config = dict(
    n_head=3,
    n_kv_head=3,
    norm_eps=1e-06,
    qk_norm=False,
    init_std_down=0.0,
    decay_fraction=1.0,
)
Each number is 500 + 50 x the weight over its row's rms, rounded and kept within 0 to 999. Layers, rows and columns count from 0. Numbers have three digits each. The size before them is the row's rms in percent of the matrix's.

# v: layer 4 attention value, 96x96, rms 0.181, rows 85-95, columns 0-95
# o: layer 4 attention output (transposed), 96x96, rms 0.16, rows 85-95, columns 0-95
# gate: layer 4 MLP gate, 320x96, rms 0.195, rows 0-38, columns 0-95
# up: layer 4 MLP up, 320x96, rms 0.189, rows 0-38, columns 0-95
# down: layer 4 MLP down (transposed), 320x96, rms 0.172, rows 0-37, columns 0-95
v85 106:507530529502430490517467528426564408522552444530500543526507419452377394406445450484522553511569454461462485562520487500418465520508537481557512609504537444475565499440537515565555442449493388357571550474514557476519513563478507538476412502499505464530531468571502518562451434535503470507
o85 100:548491495484503511482486530560485488473414614618512561501464558518560435545503550561538467488620470568581480484561474485485566454469493572440502435508495429546502458555415589546575548554491491525471490462552551584546501500452534519499478511551407522432544565536600572488566544476523519589
v86 107:478548445475461479470549390521516522536514486569545551474512544460538572547529546446460568502473470514470512525511506474494548404512614450474479530470486504437545522452554454426486436461512450401436484481414463459536607512547506427550425482578441606400484475480406550488484473511482591594
o86 112:537465504466504479569485594555464434483586454512465465462499530444576511585532442520516540554456419550569537495412511518592500489546475534541485476519527470533496481509440534547574517481457528618537419580484572547452456560431489584528613546433507447459418415481527487516514392557526472466
v87 103:484512505530553486516521541477461575413471503536511498535585522446541468510584524465515483553477445521432464527478494458482549420454485432560521521605477454579391494503471456576575526497514511454437483487467446514515443567402589567507557517588532472509517607404474474443518543508532475342
o87 102:518556528587564472469557573529499527531497446538450518421499501622480554460514496540500508618495511429514502481413468526536546434551484480565479480430454456439555494541576535458497541515554487479573524498540597479438562394610506507457562481482563575503529511471511502567571605420444555486
v88 095:489446556530492457487455479485590473464510420457557490544576577401577463471524558496574474532587502465507501508461525442544547493454352560472532424444464494477428473469490415497483454512449498455500497576476600475489524528481558466475487489475522461576535466548516391510664536430490522501
o88 091:526558443429426553464438448505460518533443476462511503556480481474487593568547491524485476527426420459524536607447488553485486440564590490459553488366425480476493481399458553509480430557585517479477502423545494419510545462539404493447431485572510472491474523545579495468549448410506502561
v89 107:483405463515593569467554408543432489522516501508488463476569507557627478421551582445456486505510463551460486493462533558535511481494455402494476493609473440413461602474539545455477499454506498406446468533468494501473486458534499606494606515554520456433513612477431480473532482469566522507
o89 101:516495521540504432438524591470575479521551525481544421423439579468494546474482585461549497619395432516509466471469486500482505497460500386506438483588427476446446477466513429463443521521502534417505368560538473454535537471535464570538488511459549537409486494515481404497547531442541439440
v90 109:515436444450566471546499469509501526485501529468493474465451518419491543400499426570461525523635474483459558599497541541513428488445515491549442457641531492592558476541501499407565531489412595521501578439460441467493435498432488476527518473487483506485426530413508552539601524504505477570
o90 105:534568475536458472533505478394529539420585501684459479532516539561475432526480469490593588411458494512476421436445512482428569566487566505468599480466500524471476499499485499490477488458450424523491494500537528444545496534459470496552487457394601431445500526521460518587484476431464501450
v91 106:548588489467527522489498463466439608474568464494458432510541408421530438487490434497474507462496535560537432559425497516509499473470523427556502424449413442519578503485418504369407505415466478532499435431633516432543582445499452490522436499494471524517449495467542477464453432515527461521
o91 101:398520428505457527557486442439481487578505539515472410456474598563567493476511543574512482538537477472512555525501476445525452486399467480551444473548468486512594531489516510430472468473564444585472492531437502508595463490482417460497513542478538467498468465588495644402553400409438498491
v92 104:512483403535528458473441513491517578376496477568468398475454543593563420523546498448589484516544538551520460590389557551552542470464553474533543591426499441461475557502505430502508491463484496382491418574482518557510422513492532494539488528541544454421530541468452548552537498546467505457
o92 105:482497561451477429496478480561490527567622471581556541417482490526402490373569565519402500539418570408548510484469481544589452392455447487468467470479484479525520534462458551501536446488514448538501508472456504451410481477387463511554504526422494480515572571532542449502516552475525440475
v93 105:526526400549517503586533618528503436501441484517453529451483527457472445536478520559490490549438453444458458495481391524538519578477489430517547454603557415478473466518512446520457518430532512471568465542564511665506515404446481507552459506482445570539553501482473577478503481521564518387
o93 094:455532453594487553466508576552464516552467542583516534494602448383489490468565497518540542497551523535513555494602459548491469514441526439449526443544521496493455525547549461500571502528573615579454528468502468464448511437527610552432497454552511468574595591506512517507494505481471471368
v94 104:592547481568510485494480489508446485479562466475486433452411574491662547560448428431475471447472514429445523580491441371558503482549537443427573554539513518486498468469478476494444470502471582508500487560461548555435537510510535502559517472543527452526479454493405482456516534565582394540
o94 103:461472460446478514484509549496558524527513509562521490536462419504401510518494439508551585527379508453581514423480447538439455523487476486484388505506491586395534547544463462527491473387405447592504508599541524439435505542509461534514516548544419508473479414557536421439479441486432545538
v95 101:499526382541496488569479620508487451482534550491498514476494498446501536478553532533506489463405503552446584534427466629476436556516394601552500411494541387561521440524569541539443490572548538457456513543500539405464524527400482548445536511506556466470431499505449540462527477479545524493
o95 103:531498471519500485447538520428490475584452495556440447551489500499524465493574599462372445535456515474557372408505582459496466468549550466505539497490563564377523400507490541427488492534473474509560473444465499572521496395473582527522441399530533449459532545532551507510443484480513494409
gate0 110:478480449451566481491449473543454526593519510495508452607608448516534421497487508499392504472469519470472480413456496574479522510440490453518481393509502519520513537515425563403431443587441495571446513368523469508540477484438545529488564539524504452586542472575523409542567477523506540583
up0 088:512529586479531498511477516528482456436505473559520537421475442435508437588449544583602484513389530438566468572466407501573468520492564562475499554419506496460507486457497472473563553543512614515517422587520572518431540586609453490501501512483482431546511514481428510472565521569454434485
down0 098:503535443487523417430447425485478556533556497401579524540518471478552510503541546592457516492498489472489530443499533520499515484450531478521423401482435538483552437572433487375422450489462468521417489417570484571625546588472471570538554482474524492573521427522463460498563469445487561442
gate1 101:555518513482475417538543557481512432450451434445452454489512595412525541532511381506454567498453447557465400675463486501539537578548531402533421500503520508448480482505517557506550496423475454500525472486497544450504457515486481401533550550449483469542503436457470482458528608580487523475
up1 097:553559450501483442501478431567572467517527513449512560501467554433542495549539382462480545422487520563471516564451590547484421620504490422517424625424532531591502456515541555451479453482529478499418557510514490543561429535474490423502555465467496445492403519481498515523500538600534443531
down1 105:572547465508437577502490459517641534540523551552567460499524466527445437424453557491560537459457494435535577392439516544455490506474459513484463572536477513541529495525510437453491487519530493553469502544465447511534601500500541615527530486547484434526474456596597524579490405446471383546
gate2 107:477526484449434469536459522432485581459422443591500516489450544572535480501513501515541565525473588477543450562465467598501512410552598522555586611455507533395571518526493536469516493482467512556546466595557493443505445569379486412516470466473493478478496554410524481516472584512542502451
up2 113:471550499478471512517531481543546554521468546481467514468544465431469477499561407489532478505476535511557435481490490577420412493539524508588531545509532537569483569503413562474505488591530481488435583492424544514459462425446446520500473401597554532525537555451578515353451490391406515556
down2 103:541392530479578483522539490496514465565458464499539499525532526551373444503592460544577547509533473500439462409589445514455485452417444466405430527541523444495535532508416496521536455533512484454502590372466521425574532474488486498439414530456541557551510484581539467532510447482464413493
gate3 125:437490479471474527565426518566384547581444572554476510554424542417536457528483465400455474418603528539458469461520547520482442540591483453466541476547570454501448500442461517476457517496475468400503538500473485564561545460598479478462448454597551524453520543487503523457379520496447515553
up3 117:478498489609489596561521476537393441504507574525582466595419464485491439543521492470521521497604442534474455466455543467484519508403589472547552542506545485504470491409484499479486534490507374488507577514482490536557541424510509434507593400513464491523389499516574598475494435460486514510
down3 101:566492412454562569461532491459565473592501442520429556489531511453508477559506512443415498541393515458477534571510490559499521482518502539513541505524582469426612493509505474478452381521589527540463405450613482461447448443422446531464471501423545534440543550521399531530514515504563550507
gate4 082:586480487542482469512491456500418543477509550449544529407595420531428480518368480545476524526462511533488469571526509538507482522546501494502524576468439531514576568482557404452577564507485484582517517506436574508528453521563447456508528423576496498473493431480503554469427546597399583403
up4 089:500555497529531566497574533512523400458419469517488428473447568480521525539584499491503505534496461485531497426545562476513497539539559516510564452607459530503375396523459555511436439468520508516520495499577481578446573490408568499489437562456548509516479534402523483461532430467632438588
down4 093:551480538477496564518576556559504536418493511520436537525496463474484470428458535474601506548441523474516497452439517483459483476474521532599538481601447526496515415426542619489560408440482534448548442478540460541338550517454580538502542525451475611507514525535561494518499502485590464570
gate5 094:462574509507567482402502546456427507471424482554554456481464365478370534410459590509476502532585574484533445571586496509509491468475474518519581527525511366498467460479466419476464524453441529493550528496477486493467428450494546528486520503480513536570516478423441535464535526579387515481
up5 093:506508467524426531483485554398467538587423512500612489524522559425359449445562478501487539461448495565570504462523402508472504455470544469476493493426402556596484418500490531600460491557519532518514479506413540467480503450511513536480575433451545473537559460438465536442544522485386500490
down5 093:484468560475458510533580466449666615562491553605517505560564613499548497466556486491480473448606525493528472472438500476516549485422546584521489546506388580507509440471455507534498468446525466494456485503493480467552489504489448514406478525409489493444484487402515460558504589440494504534
gate6 088:540540459532454375503569546474414518522438509540463559567527529553423586425525507526556497505394452568500484438518445553573495419460574495540582453431614479460556491489379468487442515489440521476482546507476487481500464483531537620518476457495425492540537452472499552498456450446429504534
up6 103:414459541494589570479456452529552480461547490466570478446529443452592454474432421482455544559551564417488539637502518537469534499480482499465468534563411466476418501435549436480563498510606490490501505523507487636440581455460515475492476535483605557560502545504504420481495534546545485478
down6 098:489484460556597519490481534569446565531467462503588544472575563488518546392470533504547510587475538419476455555519590547523481428520534479557511457546493468553490628480484477470501519529484489570535550456406447578437385482561470473549544546597450572570474497494487521513468578558511454435
gate7 106:447488467567547447530517557553533526562528518484537490561553507555482545475481544509504413489530472440541517578500501506552471383456455468562436560555462381511538560568522457474457495430548458570454510514447423421565454455492460556493509588490496464546543352519412475394441516503475557528
up7 099:540453532430415590416419552387423473489510431489424461540501585544565527523515493493451515604520477481564486548472494576549485578517507578479534500519465527602490513527403574562520377565570500449414562512521539524486530531509526467499526497491461462448540494512496546519540570422438491472
down7 102:417411542534511481496496541532487508512544595447448452535439535462467429513489489468480496510485625513473466489523582441528565577550581627523509432413499544570520442470546481497469437523477489483482451471452580510413520543468433492473501675443460477585486516427478508517503434552505508520
gate8 111:422601383493570504533491558509452565597508513502497489430522406575502506589485476523564486542484494471556493545578508538568603502402526527448511423515447484457497544497421498491537405509397441492481407496573425512526497568526511517499567527509527506492517488570424440502512452462490532601
up8 115:442508478527411555505409585462399470490568580483488526563384489501644468416443487541472489426595451544467455463534569525536513504471524570511459561518478422536586485466468482538472495607455506548431563541411441539513471485450503513552584504519481507509441552536512470502469472510523475449
down8 112:472407379477526548496539449517507454480490491550418547534422579396503530424503496475541480471487592554433509426470568537472456454538506540481457509610590545552525528514525582582526504519505567631529535575480538620566502418537531521527511462498498527515447529537543487495462509506487483417
gate9 084:505575459436567460428499560576499512523431538496461456423533562436494498515444479438461497446517510430536511479489525551401475514492542534590492554490475503473519466463463518583449556507468558519528572498437578379500551406449498451535539604555396545519493532506415514428466499553407517410
up9 075:444506496454435585437564470504473569499518529508431519485467441478525457524301576443446415478443562409534507498530491523466492528586529594564488563525525545451521513480468554527531533525485516462535502549514455398406536523501442533510534491557468509579456508510388465456490491497443562424
down9 091:520478486613437498459557517521470493474486554484417583509500491552583415543465518577472490494541492438506479498576515531484575569536536456540466488500419490449453488566454528472579482487544418438444515479585592476583470486513433608424486571480435464505530563475416510544513478474544510647
gate10 097:525506509506562454590434483540475465502488463516504477512539483522539523460473537530503441465485518470509530511535524618534476504462458585414618519503474417455458559485448443432514560484429421507409681542498381539490549589369526489489470511492421463572485508488527520477469524547481501483
up10 104:440529383513529542477396518546532436525467455504533562431490573616436527488499567535381501492535496521530506534492500593474493403521476495405502472527613406565596529475499515515496455429551518558465486456489554478482572472485507495508416562472515555555578422538488460529511461461494506589
down10 104:563529543591563534562484477509491570574509490443472332530508532512496470522581475453538428510504455486510449542554545531478509540484548559512533501507435513507498494511445361480492585537469454470549599472568465586592471603471446498503460521519603443541457519530466442572495436557533486532
gate11 108:526463482452514519453485508417582452438548433493558550559526458555478553416512539535472574505571560550510516555544527534553565431469435546444527505603563435496441530415426549569528590514455448508557515480379455588468429551492518584582421508447520527456506435519502493537533481528472510474
up11 093:469451467473533529453484488548490516568569442548510473503558503530556481456460580470450528520537448580547476529427496426529542473500516563470528454514656428460380539424435538512459589530471470421526548514445499528538467520419502428506382380528591490429517512491535479504437481456512534461
down11 090:442485460460409609493486536475481460512462590461461473528443538498478459560452535587524500475492529438591521377430472489412503511539608457498563544487549571495489433568477470454527389520569473442512561501566579498500498494436408440521558461533483497478547559501549582450506550489549425506
gate12 094:548482489512553440487404460495535555495561487550526435497444571496488515648596520565553538517388551579481471569559537559558519555425574518585471511494518472604502500556512536486406560446441458562527546493525462450482523530474505534478514559515486458409468458409484500511467521572416528489
up12 099:473506474506492428422502444563500453520580402491457488511498623535536583459543491463517570473488644496514521524508436500547518620545466446578484497542515449524510492563505463451483431533486505495499577485490473386471465585449503388496598557494514521472521447408400495534498495523491558445
down12 102:561533503386488513479637542498519502457424458518525504436460627582440499428436511504542446466516515421502545510462483569495556421536527487544557510515499529473444499495572545542494502588427509560427460601534412500547502502440406552575488458538480430499567520502556513481467555454562541453
gate13 089:554532561476472421510443435506547387522552509523396569490395539443503561431465491531514532518506461497612580555462565471520470549533557535517444474580473600482472554554565529535511505489497499492484662556436481496514568432460475473518564586445493470505467536567542486442562499471478515524
up13 093:520492455401467499468514447505517467538568428468484508475535409423530513509464428444528505517498409414463456565479544402475435544482578447494456462558591525471527543428493518527501512475438410552490619441408513497462590387424495521529572558409519509569451492492518440533525473488519471523
down13 097:513504502479484549393499530463530481540594482558477509506502478559540587518419500533460549509578472505433573536511432544521536522540580517555532519429486508487457451500524595370532633450485491609556568524469453529496434443526491511432435528508431454526570525534468445466533422427436473573
gate14 096:523553488383483421527407535541466482507570442527466389452490453433537470482506452586553598525497472466519516521482503499493473428520450503531439514438456469561405462452437461563525530530559486622470509451472480465577449480435478475486524525464447483553426491550473497476501585479371612504
up14 100:464617457539557442490450454457365487507486487493469503523574531624481455476476524489570548476506494503396497540568527476483459483473385591527423533462569522490443500487531490545501563448646511558461485437581438492528540475476500495524391470482495477540552524548459433478504554498412490515
down14 097:500499497544482493472543498476467569430494526450464479552503552561411551502575592462507512450499462525511429496511514528473548491558634463457434472573476499576504576430536516477451371506550521525521504449536567559505437545469420511507452411510473508481503542689506552574478553542511558530
gate15 087:541566465469584411457482582615527422449554435514514520430501567482551486537413508497449653550495505520533454549479480446505463503536503451465535505483477490545507517445539493502479481460531446590449486482541635542414502462462491580503467428462574464452552508509557522541570518460600442465
up15 099:370473504500411571579477470445536498624422521449530470532494451524406543490503575507493456459573485517559566476595448534523404537393583554573497487605511480509487483535477522475454484589504579566473552538422438470562505499487497467570507535529458517494427474464450457515478521510498496441
down15 094:517513467480547530454466498512427543525425522481514570529495477520519406567431478540522558471438439448506386551450481493477522553510441449446574442522440488488449517456498498440479402476547488538669550512443497428563519638409407549462440510490505487550555498517575537501490452543470469521
gate16 103:533443553547561528467487579521500510577501485404453493488519566378510547492529574530499573608566462492563519478503452403480454470490475480587541544510481556590483470490389481475452553568520460454496456516462481450496497510458385415492541410399566421500452501483427498447475485458471549486
up16 107:506504470487542501465527402513611551437485457509505505488442520532510468476425459626563425496451555383585481557511510568549479530481452514430511542503538515493502522490594518453531501443548543606495524497554486499562431436422542542484535538444533535537593496462497557400473571585401541493
down16 107:522461441489462498581531489518539521430476559409447562506506479466567524444540547543445494505545477555557466473454480534567540490486450522578536577493549613520576436558482430495382522469600459510556434534496565481466470451423527460444440593499494522529544496484511553340550516513463556535
gate17 098:477485516477542478410531472411511589508456459517521506396483473543543480470396468598512484489576523485560505478501461466541475528558433494541585427596435584603515449495477537449470553427454545509418439490520502558490522603489428521458468551538493472538504535575515546550603453562550565460
up17 106:492537452543462484513570506441504551569517577481553555497559508506630485494492549518481542510495501481484515464455468485474502510505432411560526488508487528551534420532368595515452515622452591455444443425419441544543554518525573584457532520497514456520470531590576541534585429442517564494
down17 107:499592457577417501507529411472452484573548584439484519454522469502447515523482422488433571422547482406528513506542445491516485601429469543494455525610457520516500492529505519526489393489507540497425353439478498522487507581497549562428431479503430494472494513543548478566571533470579453450
gate18 085:502445540524400525629455525450424508470452506506513523497430521518490500593586522547508508555574470498498654522454527503542476554431485504497522571566536463542575397591354538576536532494510502468532539473371503525511507546490495469466466520508552544521462524520453477453441446496452474453
up18 088:550518427471599497482515527585551529431499552543460490484496458530438446441511431533518527455461483514577375462473431511494543456561421588441611476480498527499456532602552566514424484470573446454545454510505522493532601442510506495495536572444501464388500487455480424451550451578536456505
down18 088:569510576651499531533423440511464500536472442518552539510496458524471472472508386542477447434510490423587553608633566452441485491529544455566528492541567443448554429508474476518444527488456451506500492457446476507424458505499473407466447499524424457542540541587468533453482442511478433497
gate19 102:548538385537579443470470505484553566455468446475550478503547420538477495545586551456547450481451520471524547528506652480447571523466501514535464486458489393494533485515495571542511575530468475572533497500552458442523446526382496507576514476493522463614427579571519552556543548522410535503
up19 098:484501523616572545419463438483511500512514573491524381427542482471534486522453409598532526492416493430448530579596388547568416456467444498490491488475509539455465476465543478464437445479516513459402487500550583498460499389579539467486571469526449515505539512557474528464492519500499408462
down19 092:507531575487412444522520455478546508531508542496540532385501488478493557426529572493561543433462443609418445537428522459541401562563435447382514495524538525540465539531436464534421526452457546436475413530535538503470546592461493454594525499445570507547467526525466483463427502448523571504
gate20 099:442534514525620457505486478406453501446539541513508562509538513447484431336490538491449402491516493511479552448520478475511508549469377538546482501622516473551556507532481462598521478567506466596518412443510487496446606478497538504594516549501537480458501506471399508514472467554578490482
up20 093:469523520493588536461447566540455530555496476478501514631493514381530509429456458484465476398567526423420529496438529451502491518523480480621432448573498452575518512419503450541564504507515549527497566393431510445504468466534517544538530521468590468468516554484467500518564599483549532395
down20 098:494529501541564485513504615407602505603467524437555521486480485460508439608507400455438579554556464512511428496513420473433538509587489482549471473502541479434466509430436430358507477390426464557470539546504500554505409553479518508524520508539523462530490538512528480577493534494537456507
gate21 115:516515474513570448441510416500514543493515550528448524554499431560505535443451512477486397566508554470501404515591497490490529489488511530514588440481505397536524557552470469455496450435533536557532516485490537535473491509378533445494448557479393522469387608593611496584467422555486511470
up21 111:537539463497579423445464475481501526513586533577479502520458413539446473460468485528560487488472461519561452515588437453545568530512448576454598498435492461559425451538419491416561487386457386552524520495539514550526477572499520456571494574473501451426449574538520504512569452420444471454
down21 106:451534475476507482454618535476534528558480489472413525445482448495529502538378532536539495433418421479478485553495436477498488473457506531539589449376502398504478495412505529568480476519525423503568529552552599403548488505472556488466472472514517519433496601550455533532477431606418474522
gate22 092:547460577478533499447569502525465615435481596500505480454533449536553540550514562515435528528452548437509505401593433509459587470556519431518594513536528453499490591546463541485471495483435496509514415381522430521543497422465508529526466501528485503456488549485573529473455411499353459505
up22 082:501462532538586495427616521596545604460475539458538427470496494538526594545509518482436573551424485411502572472564478461459609480507516419496559555485529451534455552509471515517495446499537545555505440411450464510491519473469463575521482572528474469448530459476646525456476455506415476542
down22 092:531513489475420504474545486612612455529487469457577533580458516450475441528452482451469506508454545448494573490578577457492453447495503495466378488438528576445493557577495516493558527478520520523397470537558559500436457437558527523531623452495469489601559531470516498521551472608433509555
gate23 094:418533507477415467490484571403499486555493467598453567575398551498443544495565518462576535531459492466568576450453448458522445552537489428450536546557439506558521435462446516471475516516509468509498390608552552499548555416529527527457619571475468488543502470572525518494524418460529480502
up23 108:559460516475538495542446479524577456418527465418506422469443451515503510518436536450481464521502491460532442506436521487459501463505459512488407492454477447462500622538583441512514407442526515534504598475405443570461433508419464514507450538452530507453496562479507478621511519472619536644
down23 105:550511516462583565466430444519596558453519453458513519538485447473583472484497472484489553593462516484475501596404524510519490413462509421546490468548439540512475419516502486505598521429541508481477555514454517458468512490497502449435427624500510539425485327539416418506529496500558493553
gate24 097:488453492530535501496547524498510519497652430512567517425464528479511465608471489485417456621437449574389508481465545429485530482499514459613404515424488459563572450412546474474546447529417467487487480482445469489413462481532453504473409466468479550488454463539509452453435509558478501528
up24 090:530483501538414538572566577416515499528582417468558454445525584476539535520465518520419522570421472592552622526539574422492471438550454459504383546523512496530480465500584489498559428516442514426590523518478499549462460543461467492514468568428465559463466522488531478406491466560521513523
down24 083:513537516477462589420542486380512445555429566587473453482427533418458402484493521526489488552514606567506593468575561494500526428572583479538473515418533486586484447548510579430552459547450545510460543470528582554488508506530491507493470430461513532459473589477540505504462417559523457490
gate25 108:481489492376493534505462522478493487517555532494439518495501563532516517538453519562464466463526463499452513580450549486571586540493577464413534553444572595427560526486535460442554530440500508498617504453498542487502495509400355527553470621486522524416447504438555474545515432545586500538
up25 109:551551532516450381505549532409493469482438466496506525383525446463411506455510407435547511532567547528563501544516537454479528525431494588553519495562477445548455407499526588582557489555528494428402497555421494528487423494514595454504457460521478606528515543546442512471475576524532492527
down25 113:402555539482583539452410470482526502460528529491477580556548544467503551529494596532469537440425465539481513499523490553570462452536558402542473573472424589512573498516512418387481487500527556468623472518580448490425504478492408560459539500505582464464473517499461448538542412516470530441
gate26 092:474554508511464475540430518527429429518489503569450477567464509488495573517528386488474509529496506542479498562505467531536372580429451554479458519558560477441578499546451544518555459523535526494458475504536459510480515507536438543461535642547519507532640484497591550542597524504647497533
up26 088:465493529476509386418498464520551468529548516381487444510462474487445459462523501558511540541496426487437616552453487544400547470525444507480485445495438578575587524596523545524458534491532495518495529429487460547528568532513422551558434554491435407593527479518562533472473497447430605512
down26 096:394456444487481528489540647554544458513529430499457614503505474501445472508422565474542510540641539484437406524514483507542532506386438541581475566510520485494498522384551512497495581528589555460549481455500497469470495458546494413440537530512489467427476482501471505408491536526502556521
gate27 096:436504510453630443440509517494518490518479506592543497548367455415562482486534505489557449488481546421465494554564440509540522445413503428528504543490439479516621479487496439555526500516483441450552537566477530561577551440578515461447504450605517485438469539545452440497511525577422565488
up27 092:511550519482442494522476464413557585406598546467452540486507478523508503409445526432520505531590447556500475474496520456513492515515449520515476437478519523425462564529520504474442422501497504487428465435522461481455476582391510499588504616453561502571535567517585515613517437494586395456
down27 089:496460471449551458539581527549516509500507567562504564484433528511628499554519532455500473543528574408524407475532495457506417463380520496503517511558495418523533419337495518476433501477428479482553522529411543514530476457522423456605488579558551482516496454511479462451549561500454553479
gate28 094:491543526625556509558510574497511492587508437495396588481448535486401506516536516518514513585525461496570504470550577479519489527470525508495492580525508550465498475638514561466411532510411534506475583527595478529444552418507587540567590504496535536495524447487490493388485525441509440545
up28 093:568407511532462475535457484455487507470546542556523466429578481534562553472535507434547480464495512409528605514466446479457513455529462534507452475521557474514500522354572405509579465496617443446543406566489485470587472499476458442476428464584532576458518525517504460498491483577528599450
down28 096:486537526555599563560389547495471393554494433475450562476476578482444501498434498521514503586534512422506477501550531502473505427460481463506521520559531581419502456523543564428463489467470450528451626494538380546501564464452498520519546428540502529518476563539441550363515485429463527504
gate29 091:501590487506579505445455467486534442470552496480486529418435450510501440528449517551551441449483414444353459546424492581570460566540521430586534468559473453526459555541561519500445675528515511500546517489475454493527471484491473456537514581496611484578507533511498518513432513572489494481
up29 086:468345447475447441602527476509451489530437477571622504508590511503440514433514478516469555485454608540513534551515502506447516524529431564552499543448498539520491461455458508518514381523469518484440513456428543540373527556495476581464378527557465514509530485448531466525561547504530500559
down29 091:420403517482584479475454434441527516489545489529472477545432574511548496564509478573570476509475537478436524508504429513546485523464454432557540454419476483532473409561453448550535558513504531656532474535479501555403479484430535557581494478548449592394449478485601511489510464517433465455
gate30 103:538476560514558545521501399428483564481516540532429457478475438493480346536463558484503501450444505590508436440523478578455552432513415495505469401533454468545490439475469472508531509560466450497511494425555413502505454519485414416510421569592561537434547437474477488501563583493474441470
up30 102:490467473488466485598542489503520497444527551499372552553509506402589463503496507448665533480538521530566453433505556441486494521510388478483478478575569419528577496532548429531541499485555520535519551499562537472501498560553553515596517511506474560442431511416541595556503480440515442542
down30 099:447438549547505432496448524482499611548478454498483464560538476540466478433375447473589571535577419480607469506534548469538634414494460515472482464525495489595396425561460525516513586580452476512504494528477478496470451521550497496553599465525525512446494557406495486532513464478517480446
gate31 095:513569520519547472451422547458588536449514511495495554484470523575383548579417471484586532495467515557494494561521570551539491508474398518527510544530459502443472395528530560480462503551646501540436488603482543550477561513540513437500483467541638474497521508413465457439507507515519535581
up31 091:481428478520490511568515487511443461551511626457451521538552488412570489541499424393516537514560387473470398534482536549488421477406528529571477473542533492412514500555456518503511493468443497390496554542523455487519495466504498496427568478542484492521536523567581576495537505413471619413
down31 095:458489565518477548547505520455492556578525448432463430491478539513553448549521544473502423508462493417556464516492550509480486424474494528477502445479505522556558597442514440450479420552468517371442554506481534512525482531446404499587539494456396498368554616461497591495491564596491518524
gate32 109:495498529462548522430454533472481480486553556527561477547529490586453469495520558495491543472573530563487509550437516489563515520562399578551670439537417472598511457508526441530465514549598505570511503483398498550467570443436505496446488533454543543494515517535424433469625471558463488535
up32 107:496492589504574565435473528536550507539452580558505496432589480433562507524563569493507488560552543418464453414450494500435516461623477521567440522522473511424588500505466488383497548457477449430495461470489467473569457563640529462541442455568471458491497544493502541503510408455467478494
down32 108:609535471430504555494453491534533521583441554505546456461499451475538487527583540508480500367611532494544488466481516519407537485542374478537419469510467484532546561476549552523570462429426483493489509547548502502510574505494595545539566519533436526496417559543454424525487500378547488440
gate33 092:488482607460596452473472465505401513618535557422502504469536581503511510525524464479513462533560438425529459556463540491503494481446545530527412485432513499512493560526424491495492472526589482511528538422458543564537499446443466492426387546653503519563464396509515540442512547580530459511
up33 091:604505537480425484502559609568502524438541524573539511406549435467501474544535465467583493575444497561583521535445461518434534470422536555509563509528510520453510467494467601466546527488519440495410508421525414440454435432481503517486557436542576480431511490419511443413467453420459507486
down33 101:618547499473584543478559525485432447559427530533475551507505503433470585579475490458487527467468480432492429447518468540417436484501548470477534436452640610541541496467431412492505515477531587484509517455529496410460510556511515521556515590531541506474506617417489578432519493457530509498
gate34 100:476443514506457525508460466524506517537593539540556541482481567508515526456559500499554458496486498501394573465479514462449311446401367484502410498571484541455403513547511484497492559451479520503426471500474538574495501548491481526457494571477529371534595495520519451559557538536476437522
up34 099:480464538537543515414493533507446516433434509472410499488466555530606522513523503550332501492508438432515466559531513571622607491528531604482522519492556508487595454479494516470585400569439466478571546463553504498475495512542577531492494471489411539511485561495486463426420509461480509459
down34 104:446508444476594445586453490388536511519442568462570383497559448574558520529466480436466480520538459425512526522510469578564522477607537502494533441462508556491569481384507484540576437488535462482501502484476450448499513448424536471521564482484539460538587528478566495431447500529441403417
gate35 100:595587416546540526439344466539490440573493506429527478534458560490452477486426365587582590447516395570512473539443521517508472529470457518519517497529468480527516491412571595503504470477520499472405509515498490574500479497502448508480464468426534493521513523454445423528566503443461463524
up35 105:463419561599526554455522535418488484438511425511497585469472524479431576462499508419419520467563548523489502453510563502504461541645527505468390506445546545513575514481506393599531477508528524520517458539484551516443474527419524516586551503585527525469548445500505506494451531515567618556
down35 102:579540490484598473503461549544474504527562540436504438583511425494523535405500476541496495473490477518477454458430525454578592489429436514541488523540469508523567529507366516489447512490411516470536421516551530515543485471582474435479518483442490569606458555407414407519528555510550434594
gate36 109:508491507512546562476468439450394459586454550516554481482544515539561493538472485377413391443561450435432453448488504408500480557478498479598402499503489557452549460440443490454525532536473468382506464405525501443495448418561480419521515417528490533476527519518480526505514595448495523489
up36 102:513515566527466411483584502472493481457499524551508622543579489568464523556565507524594465472496458554515527465528383608578426517466439543438515495466565474552499445516458519580446551632507531501490512431560439581479468579545550511502470416503530525407471494490547556528483447466527460489
down36 095:437538487480532562491470440514483415518478539448510428496551495471517493568523571471410463504512498464476409464526536389470471461498516416653395444567455508504466539449484471405547542420475464421481560422466404463480498493465457456493508459493479537428522482562489477462432589480419450448
gate37 096:467483498448518427428492574418468502451477487549506537433519520386506440530386512457494550547500521508441459559469551486630519501513482476505526523553441517545507556618528433470553469493494511448519470576486571393507487495535546479485568556430531512491448554419461604504397529402472495556
up37 101:479472557480567467541538506480506477548489446510567574472553478464556563488506556577528537524565490553458477487488514565519551448476530492446530509426540464531429464479574512544554392438526500538544434503588578519479473485559570451622471435518431524533473399468489410581579419508409594502
down37 095:463547563375403452506468516547466410510548476498412536486474509467573456428455430415507425536493448487447513523518453526531598476572548451528553576508502544496527521576536475520569533520502504484485495505460549435454410613453449472546556436513505601472487437528431536438548508441521441434
gate38 106:471543492460499421424546521584518504432550569435442550446409537540531502518541526443539397568476543438473562537527570451500470508457492491442494496541397433486420506489526606459538469447590490572515517460496563498520491562424465559461559571499614451445433582528554477507532477506473451539
up38 104:476529447509454436423546471568528526455515520399493550466494529520554525524575504503538444550462503437476498512526511516423577462470534524445572519436472423491553494502509460433491413410490486618428505423556479513514470463565457581470477523444639495419483507571514401494527511452434542612